Part of a small language model's weights.
Size: 13 layers, MLP 576 tanh GELU, vocabulary 8192.
Architecture: learned positions, no biases in attention or MLP, untied embeddings.
Training: a variant of Muon for these matrices, 9551 steps.
Each number is 128 + 32 x the weight over its row's rms, rounded and kept within 0 to 255. Layers, rows and columns count from 0. The size above them is the row's rms in percent of the matrix's.

# layer 2 attention query, 384x192, rms 0.139, rows 46-63, columns 0-47
size [133 133 152 153 118 131 124 148 133 140 129 130 126 155 144 123 150 128]
[[203 124 139 170 134  98  89 133 123 116 155 117  95 154 136 124  95 156 137 115 123 132  75 157 125 170 145 143 135 111  71  94 141 127 128 122 188  56 178 147 148  93 109 130 142 137  81  98]
 [ 79 158 118 142 122 130 128 131 149 113 177 168 136 140 114  81 119 101  91 179 125  95 118  96 148 123  92 111  51 123 145 168 126 167 130 130 134 121 101 149 114 114 143 165 234  75 126 126]
 [164 110 145 144 129 160 124 100 117 123 124 108 157 112 158 124 133 141  71 146 124  99  96 118 138 161 143 143  80  99  96 137 137 127 110 132 128 211 146 134 138  78 166  87 142  40 142 148]
 [130 171 112 138 148 189 136 132 152 135 121 105  75 147 145 139  93 122 170 140 114  91  87 137 100 164 156  92  96 147  74  68 166 132 131  77  86  99  73 145  52 106  95 159 127 107 153 151]
 [173 132 143 150 116  70 136 150  81 166 126 142 128  96 128 117 120 142  72 111 177 128 185 112 119  59 115 108 134 186 157 111 145 100 144 134 143 120  92 160  99 141  66 165  85 160 140 140]
 [133 172  96 164 164 117  96 152  97 177 117 232 161 126 120  99 114 154 132 137 131 127 149 151 140  92 125 143 126 171 154 127 130 161 142  73  87 130 120 166 162 140 141  51  95  56  99 143]
 [ 91 174 118 111 139 111  88 212 105 130 142 123 117  72  98 113 112 123 146  90 159 152 177 101 219 138 115 154 151  96 153 152 176 183 163  88 141 161 115  88  62  56 126 122 159 136 124 124]
 [118 127 107 139 168 119  78 163  84 167  96 155 130 173 137 126 165 152 138 149 119 115 103 133 176  89 118 135  61  42 154 121 132 112 137 113 133 142 134 161 133 163 169 172 114  89 128  36]
 [228  49 119 122 158 191  97 135 177  45  92 126 154 140 160 117 173 127 179 130 129 193 167 103 104 150 167 108 103 121 127  90 141 104 157 109  55 149  93 123 153 227 139 138 124  78 158 127]
 [207 136 114 119  76 120 113  98  81 102 147 174 130  86 127 140 149 160 103 103 128 152  98 122 162 155 140 116 117 124 187  91  54 115 180 101  88 197 164 172 155 142 153 127 111 102 134  93]
 [112 126 143 164 167 134 127 149 155 105 135  88  83 184 168 105 143 138  99  71 146 184 105  97 208 130 102  84 135 133  59 136 134 203 147 114 118 199 169  43 123 131 119  73 178  99 119 125]
 [144 144 139 214  87 130  89 109 149 131 155 165 130  93 129 196 127 137  91  90 156 143 106 109 126 121 140  87  95 139 153  63 125  97 178 120 107 172 107 162 199 117 119 167 114 154 146 115]
 [134 139 139  68 120 119 167 139 122  73  88 147  94 119 131 111  96 116 178 113 129 125 136 102 142  94 119 114 121 114 161  98 158 113  69 153 133 132 114  96 112 178  97  41 142 135 111 109]
 [ 86 164 150  81 137  91 131 143 131 119 155 174 116 124 138  84 141 145  84  75 134  96 116  98 149 119  80 106 142 137 127 163 117 103 155 114 148 161 165 114 164 134 121 107  86 119 104 182]
 [139 175  93 178 109  99 130 139 100  81 127 142 109 144 138 144 142  87 130  85  78  93 112 107 142 121 140 143 124 119 177 165 126 106 152 149 117 123 115 140  75 153 107 157 131 188 143  94]
 [ 98 106 134 150 150 119 104 108 166 124 105 115 170 164 152 139 165 155 141 144  90  72  59 116 106 147 148 107 117 120 171 107 126 146 128  97  76 122 126 104 153 180 188  92  67  44 141 144]
 [208 119 152  73 142 131  92 147  69 117 187 127 144 105 119 139 135 141 176 176 136  84 143 115 135  89 181 117 127  90 167 105 140 141 135 124 171 139 160 137  28 172  93 146  82 127 149 100]
 [128 118 155 117 127 176 150 115 126  93 105 188 127 136 195 161 113 114 125 146 161 136  84 154 146  75 116 105 191 149 145 143 196 147 121 177 138 133 120 173 105 106 159 157 158 105 103 241]]
# layer 2 attention key, 384x192, rms 0.127, rows 46-63, columns 0-47
size [155 147 100 133 143 149 139 141 148 122 147 153 122  90 138 158 132 159]
[[ 55  96 173 113  70 155 106 136  81 133 130 173 151 144 165 119 170 137 132  98  84 119  96 156  86 205 160 109 110 177 138 171 136 113  96 182  95 143  61 133 123 183  99 146 112 176 160  77]
 [ 72 110  94 101 118 132  81 109 178 128 125 128 139 129 123 161 130 137 159 154 208 110 113 109 116 109  80 154 120 132  95 133 131 101 140 189 209  58 104 142 148 100 112 191 128 143 195 140]
 [143 100 113 107  81 173 112 120 171 115 112 104 154 102  65 106 158 182 129 144 211 153  79 155 210 102 112 131  88 100 107 179 130  50 147 157  75 107 116 153 155 141  98 102 159 111 132 107]
 [107 158  73 119 149 123 150 134  95 123 109 118 158 108  61 153 161  93 154 163 125 176 109  88 161 114 119 148  99 100 135 165 147 118 110 122 106 142 157 135  94 128  67 102 172 142 167  92]
 [102  78 101  97 136 101 144 151 139 108 237 154 120 120 151  68 119 146  66 154 140 130 187 143 156 210 220 154 102 138  72  86 127 132 122  98 166 147 129 136 149 120 107 153 111 122  94 177]
 [ 98 133 150  79 114 157  98  94 153 102 129 178  89 119 118 129 211 188 169 104 140 131  99 149 128 134 103 136 163 118 107  89 146 127 151 130 118 123  52 107 107 116 111  92 123 122 128 134]
 [ 64 200 134 150 106 142  82 134  94 129 172 199  99 151 129  92 102 130 160 168 145 146 129 117 126 180 121 165 163 171  64  98 156 147 118 156 119 123 191 115 151 119  99 135 123 170  78 150]
 [153 110 137 139  90 102 137 127 139 145 128 101 111 139 114 158 135  96 130  96 112 131 106 109 137 161  82 106  82  96 161 126  60 182 192 145 154  54 150 115 123 133 140 135 124  62 140 166]
 [ 98 148 126 182 122  97  98 133 142 169 123 215 169 124 125 151 158 117 113 123 159 112  89 175  64 159 121 103 121 129 122 101 139 162 138 108 123 121  72 255 114 100 192 102  70 106 100 104]
 [105 141 135 190 127 111 126 131  90 172  82 175 117 166 153 141 155 138 104 173 162 167 136 101 121 151 104 104 148  95  82 174 117 132 105 107 161 111 133 156  86 124 249 104 137 147 181 141]
 [161 128 111 145 139 205 113  87  82 144 196  82 114 161 127 124 113 124  95  61 188 158 151 159  89 136 125 127 122 148 123 143 192 126 117 129 112 128 128  33 162  77 118  41 110  98 135 142]
 [100 119 148 155  98 133 177 109 115 108  53 133 171 130 125 197 113 125 142 144 115 118 122 128 161 176 162 117 101  95 103  95  59 121 153  91 103 119 132 156 108 118 148 152 126 132 142 158]
 [103  93 157 157 166 108  96 158 132 125 137 178 123 171 150 180 157  98 109 131 135 108 147 220  95 148 123 150 145 137 173 146 164 185 173 159 135  93 153 119  20  79 164 118 110 102  83 132]
 [165  63 147 169 129 157 102 164 100 101 146 156 128 122 120 140  83 108 172 126 196 168 170 198 128 104 100 147 139 147 128 138 154 107 151 183 185  91 164 118 121 110 142 176 143 118 122 167]
 [ 98 147  90 149 137 135 133 104 141 166 149 100 139 132 112  80 110 164 212 154 106 135 147 153 152 111 132 161  90 184 136 116 104 184  80 116 144 113 165 201 117  99 103  87 151 188 137 153]
 [167  73  94 177 157 164 106 132 191 187 133 126  92 123  99 115 132 132 102 149 119  67 114 199 122 109  59 104 141  95 117 157 157 123 204 155 125 109  89 189 158 106 116  98 113  98 191 182]
 [109 123  40 138 111 139 137 138 147 125  99 138  86 111 116 130  99  90  68 145 141 165  98 118 121 169 161 149 177 135 154  56 192 104  47 168 136 127 138 143 107 122 143 129  95  88 106 127]
 [ 93  93 103 124 114 184 162 166  30 132 140 157 160 106 123 115 116 110 155 126 133 165 141 149 169  92 167 150 121 156 205 134 132 116  98 134 176 101 115 150 112 109 174  75 129  85 109 184]]
# layer 2 attention value, 384x192, rms 0.103, rows 0-13, columns 0-47
size [114 115 119 103 129 115 125 127 121 117 118 134 125 120]
[[ 82  77 118 139 141 140 103 113 100 181 184 174 144 119 140 128 125 115 155  88  92  27 187  77 131  91 147 124 140 101  67 123 181 112  98 135 153 106  79 133  91 137 126  63 171  84 164 130]
 [162 101 171 161 119 174  85 117 171 128 164 132  85  78 134 146 146 105  72  43 137  35 158 126  72 122  98 125 132 167 178 133 108 125 110 114 199 183 135 185 101 113 157  81 160 162 131 128]
 [127 105 120 160 108 141 151 128 168 118 166  95 144 134  92 161 148 107  98 173 192 160 119 145 114 127  86  87 103 129 152 183 122  93 108 135 132 139 144 146 185 117 179 136 173 132 136 160]
 [ 95  98 115 146  88 111 111 140 102  97 135 125 125  88  86 121 107 130 146 148 136  37  96 113 153 186 160 126 160 139 177  96 151 200 148 142 126 147 188  93 181  96  96 149 121 134 196 152]
 [103 162 195  37 194 180 116  70  59 109  89 150  89 144 129 181 134 126 127 214 126  99 127 112 118  67 123 172 148 101 119 144 140  78 116 127 151 125  51 159  99 176 118 128 131 102 111 128]
 [136 101 121 121 144  99 161 115 178 134 139 119 135 132  71  87 136 144 101  92 149 180 164 101  77 124 120  63 227 100 100  97 176 120 136 112 114  82  76 136  94 137 143 130 148 119 151 181]
 [154 160  45 148 110 141 109 151 123  58 116 116 133 113 145 107  92 144 143 113 148  26 129 127 118  95 102 147 199 141  85 103 113 161 126 110 108 138 141 155 141 153 146 126 114  70 148  98]
 [142  69 138 127 104  60 140 128 122 136  91 103 144 132 150 167 154 142 161 146 112  46  78 143  91 150 140 141 110  70 161 138 151 130 176 152 122 145 167  98 141 123  97 117  96  90 128 124]
 [ 90  86 148 105 131 121 139 152 130 147 159  79 128  59 142 105 137 129  79 159 189  91 127 153 117 143 175 108  88 100 206 133 201 140 104 131  69 104 110  85 138  65 179 160 132 149 105 107]
 [148 158 157 140 121 156 131  87 150 121  93  96 128 159 102 100 155 120 109  97 102  88  65 182 132 142 109 132 159 140 127  92  87  96 155 153 192 144 132 156 139  49 108 167 103 175 133 115]
 [163 136 126 123 137 109 126  77 139 164 148 145 101 134  72 123 144 138  91 131 113 138  82  91 147 145  91 136 144  44 156  64 138  49 126  79 103 119 167  81 100 168 124 154  50 112  99 162]
 [149 144 136 173 141  97 163 154 165  98  81 114 131 122  88 136 125 114 110 182 154  75  59  77  51  89 159 176 114 120 183 113 145 115 158 126 163 169 129 108  76 114 161 104  73 101 132 162]
 [214 127 161 171 133 111 133 125 126 100  89 155  95 110 104 184 101 109  79 134 163 102 121 128 106 114 164 127  51 160 158 120 129 129 109  70 125 149 152 154 136 117 126  44 143 135 152  32]
 [ 44 192 113 133  62 101 145 129  96  84 131 101 191 151 142  77 149  88 118  99 118  96 126 129 152 145 171 120 186 142  63  98 143 161 158 158 202 146 102 106 172 167 150  91 106 133 103  90]]
# layer 2 attention output (transposed), 384x192, rms 0.0884, rows 0-13, columns 0-47
size [123 124  96 113  98 119 122 126 124 124 121 117 141 124]
[[ 35 104 143 124 127  72 170 155 186 100 162 102 138 117 127 203  79 135  60 118 156 133  90 133  94 130 123  91 127 154 145 116  65 148 133 104 127 146 128  49 146 110 143 191 113  88 132 130]
 [ 72 148 106  73 115 100 135 169 139 116 137 130 157 110 114 123 151 162 100 175 171 106 162 172 173 137 110 108 106  78  93 126 100 165 182 113 165 119  87 100 127 142  93 128  65  90 162  80]
 [ 75 128 158 143 193 145 123 131 143 151 113 129 148 173 120  94  85 124 192 119 114 149 170 152 145 164 158 179 112 191 119  73  66 132 180 113 124 129 131 148 138 156 109 189 101 108 163  78]
 [148 154  19 104 103 174 136 168 138 121 155 106 126 156 197 190  80 111 179  84 148 114 121 133 112 123  89 116 175 134 140 114  88 181 110 167 110  88 115 168  82 149 167 167 182 126 104 112]
 [111 117  56  87 110 135 114 124 128 133 110 117 142 145 172 134 119 136 127  80  72 116 135  92  93 131 192  90 141 134 112 104  79 155 126  75  61 130 124 115 145 140 158 100  98  78  95 180]
 [104 103 169 129 129 160 175 106 123 124 148 141 130 105 121 104 147 104  94 124 120 165 131 213 141  78 104 136 120  86 133 153 110 111 131  90 121 126 103 160 151 108  64 195 198  97  98 102]
 [ 83  88 107 111 106 136 127  88 171 122 137 123 100 124  71 132 145 149 129 133  70 169 139 115 129  56 158 119  99 153 114 108 127 136 111 130 154 103  98 144 175  95 158 164  93 114 121 153]
 [148 127 120  74  76 175 116  86  77 164 162 149 111 143 150  98  98  62  61 150 157 147 203 141 132 147 125  62 153 130 146 121 122 166 106 125 168 148 120 150 141 102 183 122 147 131 113 129]
 [ 38 128 128 136 141 138 111 123  96 170 125 104 179 142 123 189 162  95 123  54  84 110 169 104 112  98 121  96 142 195 107 124  65 115 140 102 133 120 131 110 131 155  94 108 119 157  79 132]
 [148 159 140 114 139 148  91 140 119 129  95 150 175 102 121 145  66 130 179 127  93 146 217 111 186  86 135 134  83  78 152 170 153 126 168 142 164 105 149 125 115 183 135 149 174 132  94 100]
 [117 158 145 127 113 154 159 160 130  62 181 149 108 107 159  60  65  82 120 158 137 170 172 150 136 141 124 128 150 167  82 147 105 155 132 136 139 131  39 179 116  72 102 107 199 151 129 155]
 [132 162 124  83  93 148 132  90  52 154 144 149 152  90 132 152 108 153 146 193  90 144 164 173 158 224  89  91 119 114 142 154  99  67 114 108 126 105 146 124 136 119 150  92 113 110 114  92]
 [120 123  95  92 151 131  56 154 128 154 175 168 180 166 136 104 176 118 136 101 128 146 164 156 188 156 108 105  77 147 167 150 110 175 115  77 112 156 179 141 104 121 119 167  77  68 146 180]
 [ 99 100 112 109 145 170 154 169 139 149 126 154 130 122  51 144 105 177  93 196 167 197 141 136 116 121 145 122 124 136 126 120  89 152 131 102 127 112  93 191 103  90 112  97 148 118 102 154]]